config.toml
n_layer = 12
d_model = 128
n_head = 2
n_kv_head = 2
head_dim = 64
d_mlp = 512
vocab_size = 8192
activation = "tanh_gelu"
norm = "layernorm"
norm_place = "pre"
norm_eps = 1e-05
positions = "learned"
qk_norm = false
attn_scale = 0.125
bias = "none"
tie_embeddings = true
parallel_block = false
init = "normal"
init_std_qkv = 0.0536
init_std_o = 0.0665
init_std_up = 0.0767
init_std_down = 0.0767
optimizer = "soap_variant"
lr = 0.00683
weight_decay = 0.0
lr_head = 0.0072
grad_clip = 2.0
warmup_steps = 200
schedule = "wsd"
decay_fraction = 1.0
decay_shape = "pow"
final_lr_fraction = 0.0
batch_tokens = 32768
seq_len = 128
doc_mask = false
train_tokens = 192000000
steps = 5860
dataset = "wikipedia_en"
Each number is 200 + 40 x the weight over its row's rms, rounded and kept within 0 to 999. Layers, rows and columns count from 0. The size before them is the row's rms in percent of the matrix's.

# up: layer 8 MLP up, 512x128, rms 0.0767, rows 171-181, columns 0-63
# down: layer 8 MLP down (transposed), 512x128, rms 0.0769, rows 171-180, columns 0-63
up171,105,226,156,258,270,234,228,207,209,169,193,212,242,204,181,145,150,186,185,218,114,191,102,236,252,199,192,176,226,228,275,265,210,197,240,217,190,203,178,182,248,153,241,182,211,184,230,220,149,191,201,191,225,198,208,225,187,180,178,184,161,276,206,194,216
down171,116,226,273,153,163,181,135,257,209,216,195,225,165,264,186,142,165,214,168,291,246,218,198,177,280,156,148,207,156,187,212,233,140,212,160,151,188,200,162,245,180,200,179,165,245,261,241,200,270,190,287,275,152,203,193,233,228,175,210,191,144,244,245,169,282
up172,107,181,225,187,248,245,259,196,214,299,189,221,214,241,181,235,269,195,224,263,236,177,193,189,208,156,204,169,243,200,217,208,226,108,143,262,194,210,241,149,189,224,204,250,232,154,172,246,211,185,212,151,217,168,222,240,222,112,180,250,159,240,165,239,162
down172,106,185,128,130,192,183,307,202,184,126,207,159,198,210,238,146,168,169,240,163,122,217,205,198,182,228,255,237,192,161,125,152,182,233,202,186,178,261,260,209,225,160,193,250,196,186,186,227,169,196,181,192,159,129,284,287,151,297,203,165,221,188,195,213,141
up173,099,195,217,216,225,226,154,279,226,144,211,182,207,240,215,171,178,219,177,168,235,175,169,198,171,213,190,145,238,149,248,200,223,197,185,250,207,217,227,102,231,252,188,184,184,145,189,237,208,135,275,76,196,256,184,246,193,250,244,243,247,175,216,220,241
down173,102,256,275,224,209,96,259,207,197,233,277,205,199,222,197,157,126,223,194,212,158,227,244,173,146,177,262,238,146,164,180,189,196,187,214,134,204,262,136,257,180,233,280,240,152,257,252,125,187,174,234,130,190,184,182,222,198,193,133,217,212,216,179,190,259
up174,094,205,205,195,295,208,208,206,180,135,214,146,268,222,184,155,252,96,181,241,188,222,184,196,215,257,280,212,194,164,225,147,244,217,192,289,190,136,176,238,226,175,185,191,146,156,221,127,258,232,129,221,194,259,186,185,177,204,147,284,238,226,225,196,216
down174,087,195,288,165,181,209,144,234,191,133,232,196,237,187,185,203,200,224,171,278,165,273,180,256,121,176,244,137,174,269,139,193,160,183,206,182,189,219,201,120,197,168,230,209,191,170,223,208,207,166,144,212,152,184,143,249,237,245,123,197,212,224,269,168,198
up175,093,246,182,197,192,247,185,146,244,209,210,206,197,236,148,222,184,149,273,211,231,174,176,238,228,226,123,220,198,152,127,159,169,214,213,241,220,176,216,193,148,126,181,200,202,170,230,180,241,170,207,133,235,232,251,183,222,204,264,164,187,231,229,177,190
down175,090,263,148,153,150,207,215,227,206,148,154,202,114,207,170,220,259,99,206,189,267,198,253,193,155,221,209,207,178,189,225,179,277,233,190,158,258,181,153,160,206,202,253,185,125,250,182,233,149,225,179,163,226,209,204,127,225,178,166,213,202,221,183,145,220
up176,099,245,219,191,213,245,226,287,233,142,197,178,219,200,179,223,208,117,140,214,228,139,171,209,266,190,191,150,155,191,320,219,159,147,182,188,254,183,242,211,229,233,216,160,178,245,206,194,225,167,133,218,253,235,207,174,177,129,263,194,103,167,286,236,168
down176,107,195,208,191,207,194,196,185,197,153,199,163,136,136,148,220,158,247,229,190,239,200,182,189,168,233,199,166,189,165,186,181,250,179,279,219,229,223,154,189,144,198,227,179,147,98,251,156,194,149,175,200,175,202,108,241,317,183,171,243,200,233,102,227,137
up177,114,281,193,175,258,233,185,212,151,230,262,203,249,215,206,232,201,239,222,222,254,161,249,158,153,201,239,240,173,159,143,123,163,218,197,220,227,199,193,184,157,249,183,227,302,204,219,106,110,134,216,199,274,117,240,254,181,147,148,200,197,192,133,185,159
down177,108,222,127,202,165,156,165,260,234,257,183,132,121,280,167,263,143,194,126,160,303,247,239,170,161,215,232,195,180,197,230,237,281,176,191,193,190,146,187,154,229,160,147,186,236,167,209,204,217,142,234,213,153,167,162,167,178,172,160,194,199,252,152,240,154
up178,100,226,247,241,194,223,220,146,197,261,200,163,191,226,157,137,236,216,131,210,247,220,236,268,192,144,214,123,161,174,173,229,254,146,168,174,247,122,282,158,146,178,179,149,203,212,227,227,202,221,164,188,185,189,173,207,220,179,212,147,225,270,224,226,219
down178,100,177,212,198,220,257,221,158,204,155,247,197,249,224,177,250,213,193,192,165,258,234,155,111,209,193,206,250,177,176,142,227,140,215,248,302,178,287,242,160,192,205,216,195,231,233,168,197,140,266,231,242,190,198,196,301,264,227,242,245,157,178,161,211,167
up179,098,298,237,191,222,240,128,229,174,213,254,214,200,221,262,206,202,210,166,127,203,223,151,210,234,142,238,215,165,173,246,195,160,133,178,149,305,256,305,187,215,207,185,146,206,249,194,177,261,195,178,182,204,277,190,250,196,199,244,193,168,224,172,226,236
down179,097,157,174,245,207,149,259,201,189,219,189,162,244,270,193,186,259,201,165,180,201,146,212,197,216,188,231,216,195,268,184,175,198,174,280,264,147,165,88,176,264,235,214,212,202,186,147,225,186,207,270,246,227,181,253,189,151,188,278,171,160,168,221,174,142
up180,096,222,291,192,191,148,259,246,222,169,316,229,185,209,190,225,247,151,246,201,161,170,205,240,284,207,151,169,187,190,219,201,203,177,185,179,165,185,231,217,248,299,209,154,211,220,231,244,181,183,174,185,213,209,209,168,192,196,130,219,284,278,185,242,189
down180,099,154,237,236,231,220,221,194,231,190,254,206,191,116,248,215,138,170,225,183,141,205,124,106,157,198,241,157,242,232,174,245,189,199,233,189,212,102,230,138,159,194,236,260,205,224,244,221,189,185,104,159,242,214,189,173,302,177,208,220,224,254,178,190,249
up181,100,166,239,211,161,255,243,217,241,219,185,233,210,232,187,128,276,243,225,237,276,136,182,240,230,197,211,218,243,187,235,198,145,174,199,243,296,186,250,179,245,159,227,158,167,250,179,171,261,139,199,186,167,179,264,166,199,183,240,171,167,209,128,202,200